{"head_dim": 32, "norm": "rmsnorm", "init_std_qkv": 0.0834, "dataset": "wikipedia_en"}
Each number is 500 + 40 x the weight over the matrix's rms, rounded and kept within 0 to 999. Layers, rows and columns count from 0. Numbers have three digits each.

# layer 5 MLP gate, 192x64, rms 0.25, rows 0-191, columns 0-63
513522463479470546490521531524453520490406461467480507527472517536511496561568528480458513496514519456554569428554481518477502458506546514511477578480554461498508483536466508549462494508413498
537577440543566499556487458479494490482432451522557477476517561508459450557525521495509539542587560461441497437504468451489444465566481524486460520454515469507506491504476453536469488541420502
579547475523485510423466427519502564436497493515502453517523491493495462478485524522511479452505421508448511534582537543538477566513429549511582477506520493417484504493475542516474534506443496
499523543578503512604493502522535524499514481448595478575481536470372529513543545476461463525470525520494467463502494528515544524508524507560510555498495484458532536491476487421515502513406489
491469518428467533478544563477443533464518562513457586509483477467506526514484530482515466481497493542460457560479474431619526532534498480580533486534457408519468456519602514536465519482468490
442456469476509481542485440499468527453508528456461428507476518486506471471462493511428543488519599495493528501521611541458456479503454503490616477466488498545507541535560480489439501487422519
482509523509570497537550476509518482476468460509550413532442487554481513496545510435446399517469533501531480491523464534456576561524493436483497547513455407435539491510461550445538434477513523
475543531513493594467532537450551479512527496549479547503450529530448470519533544496495472536481512517515531459452415448576513509501527492535553386509493409532485492441514507503507488507498491
524471482465518472511467477556528449458467463597486474527524430509534543480509551469505527531523506545485423560504509548467454495554534438482466528453517464425514519519531467458493476395586476
429528548486494457494506537487526571525453504467504511479630510545513448504481461501482456467533475466470543505439494482443501471476424467489492489484504468478565516480487500480515451503475527
466491496515604466495507501422468537571477435495463467469441545474511468475403574480524499522488573525500505495492522395513429496570499434517495490435486550522515523563440488523557506494488527
497570457475555474455527528464481530437578519417491474485503549491541538428465558473492449519563583440612479532476503497462507463483530469470443513466528465479478475586480468529524479506506549
482507498550553530566491438557449539448525484432483468486427447535496496493505542530462519478607453497514458548512487573518494470472475508558544524571504499501474529509463445472487503508494527
421466463503452466454463466547451547485477529490551519505472522516496490504457540494430449458512522499522494487458454430515460530490560533534525464476555501498505498443516486503576408451420482
445508565517525503539533571589444533492532463433487447468474498540409503537526443495532536528560497493477504456542482472498464470498536464442455530553476499547517440458469469489441475467490502
481504456535524440476536526485489518528457477539548476484485460547447456491567520476476488568511495507496559513489470500421523535513444460358461493543498530479405503496469496506523446497444535
520435403475500517530443529522477482428538572483484505519540493556416468466547571549531518480498496533539524454482514516460525466523471524512554543513481501497542483507532500478509447618544451
496479438529498507564481554484454417484474522469470541467507573517479512549513495418509499579473499579556496426453496478480522490502516450500467487497476579475484545450460486592514524513535504
492493527501441516537478507439573555383529523471472525491539524540494510473523531524539522516441409441487498515559524492537477536440483475491533502497436482490561469472556531475565477562508450
529499477453446483539587497566532525512451540484504476521493470486459487592522467503560478483525475501476523458502502459453468565435481509505523449530461492416475450433466538432448484536493470
480507540504547493531401569570511523481556503526466495510530493574539485477454515460445475503507532515495485488528531522548557491532572445465519603506604503457596540522512453496525521560537510
426440549411554496533548509503459481494489421521559506505494508594485575571497515502436478523469485549533584505547487452550513552478528504490500476444524545521514506441510575524507479481526507
510470507507478543520410527542439537453491545461578520481502511471501522490431573517513477533507577580485517600552534547555482520526504523436456500507422505478481562604436434512448529536440531
480520518478449542576489491496449478505471492471447464432496483550460457470503468556499491496509429424534491415483491474442498625500439414456503475438503440563575474492489498503438489536555532
486464487441465509545371468489444544515538501412497559471536534465431528511442519454439521494484515506475504520532530468544567494482539553486567480436561517470432513560489432502479529532509544
467468528428484578477469553509587559425444441537535528526561500453499501418491440491445426413516470477494538503479526516485526514486528477551525496487516495485476452572533462467497555468489562
501520457473524484471511415499445584582503461475475447494445428510484517457526494479428517464526539501452471503477573555448505517481574451479479492597459487459419501502501493503476475435486514
453494503516482572476485503432494472421450456463449435550557548477515496504488479450496498502396476530506579439503467435515496486556520456478455445536516500553503484489525482596473434562489494
478474501532480496471498472508523506509501433516471450468495442488469449476482522391477511444478485583547556384479541500525512521500498406421529507473490408521434510404551468485491458515466567
464506524518548429533501520511527485491557455465535499512503561516494445510571508462460494520470564575467478451519521554544515549527508522415470427557560492540522512495587520505478481572471425
487493488485451490414513420509496519467471544458507569411518457533494489484507563460531512499514430548510421525514518492559452516464587464575471501530509495475503531428557525589522533552443562
485530481412506544493564479476512501459527485496497525540468570468493599452490464495448602500477535495529514517576559525544502468495517446456472482506515466497487444507432447532516503440494474
526484491489513510576410410503488505449505451553458478543533525473484562484509569534447521586403511545431468506581500526565485523500514471451459512489490559459491533518508561476521496505524481
532488526463479422503491538573554510446536511537470543610506509528465511461481464443486505527508484512529491464510468535481496536503474505499460480539591464529515485499498563502536440460439517
453474491541484494584542437555449483408488493481508543540513543583476556476457578436537507532502536542489503534455522566477520541507481512537517521510526482447516523564510484419472534529435424
453509513490519470447501543465486479424478491496476520442566470502586531465551467595511489491462509454492589453532463488510516478486511516485498498520530505429458550514581570409509537410487481
555502547456543537529535507370545529479494545538424475526440553436519501509458463586498528491490493523509478425493401481571475454512526535558444521471554480433514466525482590487455534496456437
456471564516526503498390453549509432457496525533446479523446471501434475486560439526479549516520567542508435581491521523495530501475449487545615461477479527478593501492509514478487513514499527
470513512486540431418439467498459545538540504429487497516512385451506537545560453518478524438528477495493517547583510487531484509462502461535416496508551502510533458485514539562487418487459500
520507491551463469544492497504474511493553497485502507447452448475538509458460553503505501517452423375507496437534476512491463515476522526539543520486510528452503508468500565410513457511476590
508451447475568503474448477478496495429490532519532459543476473466577496490496510516490471452507583562523503453492521488540558444462553509562490525598523470510506484513419518537512531457484539
556444488497499519555477443469477511492586418464539514538565539461467494535513482499501563567460457519543457450489512479508476487495514461480418448465528550507490470462507478554492504473415475
523471550428490515430491537499475505457430486415556508456479538534509416426465503570469510476523491556497439448490508407501436523485449509460517476481537456510514543502592496486569534469533550
409481518449503529426425497535527491533483487509504510516542558515456486484461527505541404491530494504552526449519552465505448502415497501450495458421542441433504508474504595539529550561521507
559509465526480555454506473476575510460522434459471495474393498459496472454521569544520478580490493521547487437574465510546528582516472406481520534453474540466496516496498576475497504507483457
463523438437514460527501442489545474445554462542505494477523581527506494538504503492558498508510517501530538505508536473492488463449554506446536505485468562508480525503523487486450529581507539
502482533530572498465538486492498523453509492420437586532555520465458510527490479453390546566460533509423503530549461496516472438480527424583436520511490505461444542543520504500479508464484525
481492448458545475445411465469532483516500454468481560482532439515517463563500461487518486463590463502489511510563501488499482463506536557484487526447534421503547442540444455422488389501480498
489496466484495412512430526594550519481460512470527532534440544483424436459464525511539467461554572489498578471522543554447527524452570460542567566523465479456564496481423506544482535488483490
554526465470501538555485526540458526488487483513524494501523542461555470504424552521521535545512495413533508474521501470473434574535497493453544568469510509476489504462525484555528505424499493
516591434483573437498538458491518468472480462525515543437474453521592494545543447546504520547460529489600542465572533470475467492528484504522474467527470452472508572463558533562509538469460508
531460575506484492441492451479506581569502476549500502497522413577548531540452529459505464430535486471481557459458525498446530545526516425464560539528492464539470500494503545457468501446484538
544567562500560463456461412615491502475460469444460499453468515556465514470492518485519518481627520504519496473505522578484544513535555546551466440462473435488494524503506594488447487491460501
499536529500538430597525547486467564434532534477479453434526493519494516502482411471532456543519500519501472537502548514488437492502521550573506565415427515541513531528523546466448470430554489
519508559470523530480473514553479534514496494525538518534484455449453532517469517494483432512552467449488516447553496482555500511488550531492500471556443479489500454461470541505564518482420488
468446463487444492525418537478497457489482499470480459519468531463479501441504517484481504569487481563465475465553486460549569535542479457509482524544495623524484563545548548483546534495526492
471466522452503494521554609476476505502530571499514552574504563504447519489486443481487497453489509504511507525506480436434569413462498476499524482527417543542531555503531513447468512540497495
508551525480471467462471431484448523514438548479542461537444526479573546532522520479550541485561394430471503467448476509446532550532514492515465551526536507537519539520582525457480474559461527
532552523466439453556471553507509446530476499478493509600486453499476391489520500449543508427521449487517517457535496448457509531450525490573513538522513517535483423504506518491477486552395483
437523530460510415492459571539489533502469562553539473527487466472497496500459471457503483506552475461508421468534484500481537538490474447439531548480508493491513420409465464586479461480457449
438442545529490433517522560546529567488491539507439482484524498541498508520505446480442517500511453466514399503535492485509548455622496521475475487466482412521552485446483507489518467510519459
446486489469543446473449524566490538477574522519502428511565509579490512494450487495558527450534463490541504477511529494494425469450488490444441483497580448532579523473502492447497470501565481
429527524469492473554542497479511502469501481478482436499561507471510520514410497454479487545458480453461478495480528469499520474554499519497453491486475470544542441536424434429547470494500509
477537439457407478457533515552526536388468473519545537449519521535566543489484485455520532491540504453478471487451510462466479519465567489557528500565467543539493524453573435475487469494511497
505478547479527495480460578510479497448465487488458447480508508495464531544546470539496480489414502371503468503522459457466551486489486510467499437498513448490558500497482439497460512516525390
491492518443416500524482524476498544460466465507507519444565549379546521539420524470481478543460462446513520410527450482546494572521465465509440490532546545511523490473527486547526493503485461
545505510442512513543466498529454548521513536520520471444500475473533448475473460516542495535472505490451380534412507470577598501492475494593584480476481472486536572517387530431458542508528535
454488502464563496467448510495500513518476473422596478514508460545505491435512452536477519487501519547453544517479574445465445505499484484492495480509499505465606525536518516502583546435452528
509492542504456445520547516451481554536501459523450546544497565523387471507503518531502540522541491485535442500526486469552516517523529453459495468511434569545466519489565503500430558540498533
417449481499546510451492433527506434450556427489476453473511469556490513506502547523506470483553548496572490503457553476546491550474481500504451516479553499516517525486503554462560485462514526
528497507535500533559439460466526431462481437473533523572515545498445445490437618487526475531500520560519516444510506464527493421507510476428525446477489528519502508518525502555508480472539539
475473504542461544478502461531545524495470505400428513530542486488525522518555507476476505464508468519529469529514557451494506541499507453464516469476468545539512525554551489509502443540502521
410552463485538482457489530447526488483534447539477517559499510590433557531540484469424518502438502511487453498425472562509472478466544501487477553505509519437510493456534462517472508589543433
458425491424475552481443490513447461485563485539581491472530505512486507557533435503443452431483433479486462494489511495507483518541535433490451444548552478464541414511514442464525474485492470
581455431485568472496483486493520524443578517549491490487441433534511533446426508497495558517587483482461522498531526473548466505519514469540565498521480599505430579540477491547480543473510551
465472538534486530497509470523505502479495541444451526513517567499510451470452541476459530524500503575492471526493493424503403520433490488519502474510494511445542515514543434529489538611472493
510495522485508471461409563517487514422474475516496491566464502465507495455505476513476499451448419413534504561534493417511515463444450526461447469485593603545476504521505567455507547505426550
467483491424478488383460483423485477568487433480452522483490528503499500499477567555472423536448471481517464547517478422473498522486518500495477398495437595433569502491568501429507468485553466
463504479509499518501501502567537499493531537517515543533466489522492462531482492441541472492462451484546468556481436517531559556532493493525484461464507410440486509448475464436443577551462522
489530595436462482442453479473517485494507551416551497461512541488444523492502469517493491520522533458558451440498514508485495462514528420519474443475514549549529548517497548504594456571509542
465485469509546452483486440606516529523434544508522492473535521544522515494532593488498418533516436497497574467448540537499467531447503512543542537511546475501543501474525462469477487478511551
543486473484442517474520447481504432470479528527528498482454526500468479511497537475453541507546492591581481457462528459494486522544438387510472486512570463532477501527605573510532516437468542
536435510485468484588441493427536510507455531405481476521475548488452478463477496461528496452448581483488553521549465483498463554397607454499482401529496468456482448507486505528432581526497464
521420587539499456490502516507476482507464509577452392505497491557464495516504517511468556502514428481439480519499525401456470520523436492494493491477657437577470490450438520506498502512524475
503504505512494495460475547453481517525509468465473433435499499487424513518499410469458495505580496493510505489460532416424508502499478505518373474454605442510508532441515510464533423547518511
496538585439567526534478528580535544508405525473559516568489418502519525513565449532438496474503502540509502538482562494543585514545568412528486591504544491498550552524507480482556470497477558
501482456439441515486412592500517459476493491509470474566451492455520395535519508506501586509406538534554474443498415510510511533541444489444521467442490535493483496460543518515476519546478517
527494523555566477480516437513446493454469440487525504386500492447586522485472491476485504488509531466489443489504540426452465467486512494391435587565506481475447489524463510497489461436530545
485511481506511515443512499503470511539519545469521501476488461486477512537547469534532461491518486482511516521494501499508455506467453497514529525551514534536534493466546509501476533449509496
522541532401519520509451457502471527493469503444475526508456473586448555502508525496497475491534557524563489467517433596505549394518557504548468472496511461460483439541544402488432500457553460
534490576552444503513484510499584453432423465563533481514482535527443580446453507449505499519541455462475478490433533485460469486460514458490539514524399529524451548484486465442473497488472569
490519528473440527446474509481565500525506528521458501527449499533455518549488473525469505452509451557541443503465544500487485545455490460463559523420490487434558503454483449491468495503514446
498499448478478568541460521427531470508528483482530485452544531480550478556542491476491463527486549592528515448474479432476502442486529450425469471466466485511518510492525516578518429502514515
550495536475498496555448561536542506504518476527406511484490450549542545477567478464511434554524544533487485539536517428451510456562535531495469517519441474566517499558523585579504445451506456
483464479473479521475487534500480546502447461473487512487506542507504486472530567563555523450472507502533500503473491409476430519487519475505523515451485583537486475496556487479487498525530467
546581516457528474489518434523514492524419523542486455516467466537468464560465543415541448529546515546464516533499527504536505523543522479533476522485427462505506527503499464440469493615496563
476537515447460420439484548408470476496457452521573498475511525534514499520501475574486448459498514568507581449492445551539532488495509508512482531484488424492415462545433484515468474508501473
511556510468517468420494507492543552511414529522499480416563547552511460491477496559575438506470443481551455455483519448489544448504511436457532547439492516541540507509544554466510469524496569
455437499497515482495420503533528552525436478469546444547448482480395515489500544508488420456512505517563526566480521535520580495502461469380556462511481562453466519472484449503496540492477476
563491510527477507461500489483540560462491499561533486400522470537513521512483555536535407569428491538501560421519433474539505491486478434531483557465574474466509495552551521389540529491471502
510539513480512453523500491536561482485511497584525485554508497507477548499488494488507496479536406559515497489497566513479560515485588504547478532498460551475448507394449491516556512535499441
467455526453412581501522551478511507525481495421516574479564618492416537434525518445424469557509481531504531510488527489515495497562551531493418437467514497425497509490547533504514436478502514
505563542461472544425444452488440506533435482497540491471530484463597521511558555532496570572600503540453507560519494462523489521508541486503459473522552539501503538544580474458550475473515462
484531493520515535582509529526454599479543507523492508588478585435498527476471496430574473543468458513463432513587473499541506553556493456501543519466405538526560492547479472510459498547509544
450446569487525510476511594499493430479540483501505459502475506507515462426485475563492494441505495524511489536501502508496488472496449555530485469506485567477468528506492511501540524505511505
522404479477494437554461458517491540436542491513533497476444427469473479526456525510453535460492536491444474596455482524516577471495494464534488549462469457502479533418477526450551419509460459
508529518470477446480514453506542532466476537490444502515513481482503535509504530502503498500530497532479497422422492450449438515483440492542575544466527471467493499510555546521498497469505540
533491542463504519526538573468538529466471530476515555507429446456557434484582473492489486505623495433546487495467421505602452455462492503470500508435507434498542502481506444498448444479462500
509516473501445454448451478438476515468497519503516448497441461547521454446510458548530583473513435500534484492494561435500471500493488479438529443417513513493489557499563635503549462475493441
513432565480456523481421562455435497549462583481461474524495413452468463509529508530563532436503411424483464444442449398544464569511542494509510505504506487597474437505491563455481499524491505
572534476511532509529481473494481507495420469445501402464517554482442494503481572483418479526450570561547491507452518432472522454501460531456478471489575520381541565474458517477527495501424483
497599508503475445502464442495506483484417499510600486548443536518457509515531483466458500466525474446462497534489502492524471481499514516500445517538493482492502586456526469487501511502455563
547415579449481526521479486454456518499572479470439533550525505482522502445486532505482597479455550491438480537519426531542530504546469512490519455463501477451522502500522561530455490506483413
469463620506492495458439563521583529449535493513432512463521439617529461509436473505479460515610436524539573467461517512585456488443521451507482555436540549532507522448476473494543480442467513
505485477498476519564472509492469498504507518433433467466462522537411413541557531492494564549492577471516520487501477491453464556518483412535537494507461534468477492514537482550500540548518463
447534551502543520521471543483584505517481512507573458441516492491455455536427541470483500554588413576433557557477447464590554528521478490443465468479549468511488577467499490523551494516471522
508507476488521482514451457444498546470560486478501532526509500430505503484455442450500483537419489481454501508525460520556475488484506540454521497455561559446471530450576507487423585443438539
511458488545504526521498420510490513513497506431485578588462560496525519494534506462467495447531428520493487503440535512491526506531490501490526514539497528559541522498453455506447518483459536
523501536412411446450528484459481543438426476528465628485539535472478479489499513490424597527583445522512568499534510466531560492413518500464436445550525430523482479530501522478506538499451494
509565513504523501519481558486559476453495476506503453435558425496557496501478468559516445600524500506524507447525516497560470496538554446491481554472448508512519463539492525528498445422526568
533524455518500558544523520509440462466496394608554517510487564520488492526477570464502522582481440457559445558512480457553496526437485433485484508547467529506463562473503501531537484490517532
396510510467450470476491551496495523451508417458468528486471506531441472507512472540540507509548484499435540482494502519477442549426525579537507449528455449439495567507532511494421570547489492
508487464446510532439468527421580426499535412500450484451480400502524467502481544452461474490493503508534481520522502511549458554489537443517505456471516529490542490521502525538568427519513440
476453546507505491520505449551547492503523491429533550531505527470503521479467556530550587611462548492530486505509535474476508468515522482484435497532455544426464503505445535477562527459467532
545517563463473480507497521496466480496503543499495528501473564482467533445535473456509483492538535536486526504493435496555485454494543560584396471478593533454551511470499500401557538459493509
514481483491496460391486525470484479498440521442510504530461492455539509535524502478450494498391534517531513464570497483542521425550511528536543455524496592512562491468496523511507452476421425
444500571474476562547539492474484533513492472554540538462466494497476526416437541496513524534508509478567504453551512513534504492518512506503462495487473478528549515542520502526538497499514489
491421548512463483458484462558579551478466568475500490528424501555494550471530489470457468481515435561593515474427490481469575509487536429453492524560512573498508502499571522530501469494488553
482412551450502461511456503554491505484520522524577511540544486517494532456535525507378506491500529520578517587519532492513536426555505469449448503524561514478466580511535510523588541450488564
475468438531525482566546525537553531449529583527528496500484512452488514458494489556494558469591478542501521522479551486534426508515489479498534495502510486494544517496509498414527519479522560
466487503471486579510387509465426489481443468544463417455518481496505466506495469505520541456497520472484482521405463499563521468602461450512533525559514540482556435437520515510459489530443437
521480467447512537530474525460528443538377491475517553566481516527457486512508443479509487534515484489490494474494521467480470514440462465481539539544367507493506465518510523475427448495491444
538446489472382485465451488497496560514465511414501443517475446486505422455518545516491466526487510548456544477462532509461506540520586546550547481543431495471417420587559537484481482526485512
520490493529516483452490473499465511444460514538542520489531508520510393491461532444541513468476451480449500461496558502505467444508481457508576443459532580494491543543566553527462481404493545
401525535518495562478462509464542401504472435506458570507399549571451430551563468512395503482504492470615474510485518552532540490486532456511449536492539543444563498521546540499564475562493502
516552511554499497500490505531515492496532556499523463477511492479540506464468535476432475472505497464465544487523590526459434472491513560518439531528430490532558541466507489497438531485487558
428552511486536468484475423534524518441482478505484447434503537496503510515515462454530418481466561572497508539502522566578507448537501602544543466467496446520532571409458509510501439521465441
542547447531537458520522481456428507478519440527525464543487533523470446500500586484479514552465518477447454465489501404453483523552471547493452485541511530499408575542553449420504581498423582
481544497503457478588554475495510404521496508551517430499525562431466527545513531502529536496568464562523491561476455492527515503660543528491515553527396472521552465468469513456443475462487543
518449514442495526428488428542480529457538557500561497510468495451575465544392519508414568543517510595513511507439618506560508500415512482480534478459519461504418536510594503560490536461475486
510531510576553499518478529531490451421526519498516467545547540479509491492567506525519511450441493494546483485492532551513484527509478422544499511504479482476546500437578533511429529487522490
511436502481579542587610541556482490427484527461491498487520472572556560473491448558458486541548468561565552532530543491477492446521534491438511482494490509439490516503474552487507460447513481
434474467567497517557502523427472535453484464500504427455513546464475461485503500451564469477474506525486494478550392552401589478541569455447475551508518531509533439526480439390486489521496485
561384482477486475457426543527486503493511527468529507562553424541497457586535471527531427500535404456568519475443513446526516536486554493456489466500528467471535502423519497536523520514483559
453459552469531524531488497462525500499524407551564481539490480487495510543442478516485438547548528466433529494481488441587529513460510497472486466507539491505531443514511458495458487468500498
561494461502581549451501532485455553495513478554468543505425490483557478455549534510433505510535468445507454524524491546539445497466517545467487525477485464470546491533518496506481527562488541
454510430483512564564480510432460424515555521478566470474500518521541539524516546509424499577454547597529520489531478548534520532526474517449497460499529457423480531523517473454502528488582462
426478478602433533501520488522418510485532515494492502493502560455498440524523541523509528571417496485545496444444551486500471487484462472442509530494465564502530525457467524582445498499488606
513407521446521528460472454545414467481496499497609424524505499521494576581509575493468484525430489536476431467451504397540422510476574446511477502511535578451536493532429467521524484425513469
556492560427542519476518550514509504499532449468503541526482513556515478527483452599540492484494501459499540448460560479533549482510470423497495517489477473513583488475463461472515434535508502
545500525479529490500480555556550553493470511540537441544426503437569470466447505515522639550486519470485442491478468437497447544534538489495531457548495544600525468488500457528498470435398432
496556565500482499582470459602514560440469486445538520505549498480496545493509502509490530499514493431454516479482470495419476510558534572548503506463491460454487530470539496455534431516502494
475427476544522465484458472456487544462482546407435513494423451520514494423551512517476509459418471507491507456525533462483420546525507544572580587420396518507502460531533525478533526479481463
491472560507476546426570522503551511467458475485455573520494555481456475564480486441421445510542450496470476510459486436487546504517550466524408452540523549531456545487527528524534504549452501
511537502556494408488515504447460498510475483561498498473503469455533604522536440527504455451442447501490541539513535535509467494492506500534518504555476553545467498560475535443509527499521528
427537500498551557541467460561535537511527511521533533518423483561480460448460446488435517431520530483496605565499538545506514528533507441473529436521475492451457568528528550458446442524541476
408507481557522518469555494448475516459518450519467489473524511459538581547519502492542507464482477476503550496525488506539535479491558523485498493543431516518468484483487504419459488456511459
441483530544529493509456455496447445487466568509440483518420430468521509467475508495499542463549504492428513513526507503449502496540541554530493501557453463544504513483521531470511506509459496
437483458509462513591464494448491527488513487494482517527487505526499465480512461497432474460513538490518554480519463535489487513509584551483485539468550493481376474496533528468413536523562508
496573548540482479568441479483543520479451426497512519429566548567437513451450438506516490545534503458545538469489557544511507519497506510510541490476530457518504533520473478483480493513552481
515492516553511477556441490584475494442473533470503458463466462543439432450506567489513523501526545455506500491555475535552544507488487489527547563587498431486502491547420551497509505434502463
449527572490479493508493529517514589438508528528491495454616468489498529536538535465548519561441470458570485472475475406504427477519478459524447469483443545449574476509483526495483540516531486
507415491473538476515546499535507463482484528439536562496492575505458512492464526485533490510519455447482496425444553479435492513435576488465503495505505523489448527521494496557492457467517509
450468496454562507538488507466485468511464431490531541418475552616514524459500530558481494505567443513535472524527520524549468507534432521483470452478592524537514483486548512515567474477491463
463412461536492485438500453451493470508565478512523501522487456578495592471466520517464526472436498493509449465398527515496545451578539461563466493554570512444538514534489516448578437504447460
549568539446474536548439545456567519485562537510562496579472518472520492535447468463510512471544515494479502518494435505455544469523473499491500421569531505520505518462480470512544415463526506
495462524529481558471474498490521536466447554501504527430541505457536544464486430534499500527462459429473517523554488539576463438479596578520511584536466499517432464512547495515504452542441474
573491525515498533416543499464486477492471473469472562483446541536493532546536480516442425537474473531561495438497542537471446476512508520498463498465469569450476484512486524503519551470451462
502492491510508486535552561570492502515506574500420531579538575449505429449424454460515502448473446508525495492448557479523450521483499461472504434465466449533499567536581551428388493580528564
522549557499499523526497519542477515438471528519459553452560517541532432436507477500500497522544471507547537546479504516561507512530510539482542564454514470468548452566519462506484568543485451
436475463477490525451461510540489522511518544480434551563542459475502480519478443452475506486467463494556480498452483489565545556485555445493485453560444465425440520451563561496487531531546506
509478415555549527468436452486507442465541560477552521533485491502533493508464513490532498584525462582448509531467485461560495488516434513510443505506533463514505494463494520484463557455511510
451512550494502465502537474439554529481486444508454440436444454409473518505487482524487505521526409461467482504400521413521466526529524509529513499538485503515505473495520566482547493569517433
572504464435491488510460546545513500480476428474497403533512545502497471469466516461537513525429510546505474470543429537413487466521539495501528471514518455453514513521570593504529494544512539
456462515465523499462501482519496464523528529541529474490445506470470432454514502489568447581479548543471517429538514429435531468474570491506461538509517482492521507593519484472545550481544554
533494438503469556509529501460555502481525435488500488541401559472430476501568494490489511513479559492575509467496556534477528543507541473535486495468457502519507513434607438492526478568447493
537463444465577496512417504451486498559460498446504427595547530419505536497490461435495515500466506556578505524556545419519502446511520487408433482454510505486444451495543470536470503475499547
500515514522552424469423512580419446417502502532507483528493471467528478454432554481500511442447495523561512496528440451507567512551457479484432468585506540546464510509528473437521571429520433
535450491469456481511484541503511489454516444530577499494564516508484470510435532407442471539482511545563483498524499437426464507535448472451454521414507502481553571417513514499580460520549440
489481462479477538547523463537438421510451560424498483519464575550477492494513526476426543510532512568473479527460582473519520523551487508529477503501431433480509538575499465434466468476497504
464493456531477459546549451508464465480496437510506527491512530482514553540543518519453507550470428520498444551433478501565510484490467508588485481502549522522536498460483505473468415520585474
521578552463540460515445565524468581527562471434531521487516464506487469479548492543523489465512489520473440606568567494507474478504478438452471417461520511450379500559491482556490545549501588
490514513470471457539479473506455494447563492525494551522415538422469528558485415515489519477527484528471517571547596458541485560507522569516457440570498453527472544504577530466483463474499494
573459459460509474523511502543525575493451514498539529562450451542488476532548436505464530438519442520565495577487552458500492506511489489566550479535458488511443451491443519498553470554494545
524480522455481423513515536545487503450546468488483455533436494469456456453492482478515572485479503493535483545488513551486547509515520479465593519422523513472508470528587509471488616489451513
479496471504520483474472517560566479532515484547567404461479561501513492466436532475573481537496488471482584430579493506487487526477512463474553519467541499518451517495447444485525428533494564
493451474403471581484522462409500545519534477426542456503459520458511527463504472516499492477440559432480480413522496513477445483520570486580535485520493487462477480524532488500490505457503517
484497500466471520463548502521519424440501525482558483586534527475498517506484508470494453527536521530508457482572478510508479470470531466490499520469504480495509492480498550496533521517474487
503495546465458551515529404494521526489513460534577429537447522456490492467440515418506476528460497544407504491563491490497498528547502523559487462466482428446495468509453543494512530508526465
553475547514512519525501516495554591445515506506465469487491428541468557536483480529530537515515394412534523486508518466533469473481516488558466509500501517572551431467457483512481529479430471
522524539542529411438493516584558456453506468478476410478498592526498456482450516508527562492559474500498518551507571505482498508506453515485606512474548459511501591476460503496495593499516469
458540493525562503546477471503483530464510531563547554524503473595511464445473526512475568522470532521542499463456573539497387467480488521524433501418453460475487494439540488536497512490485445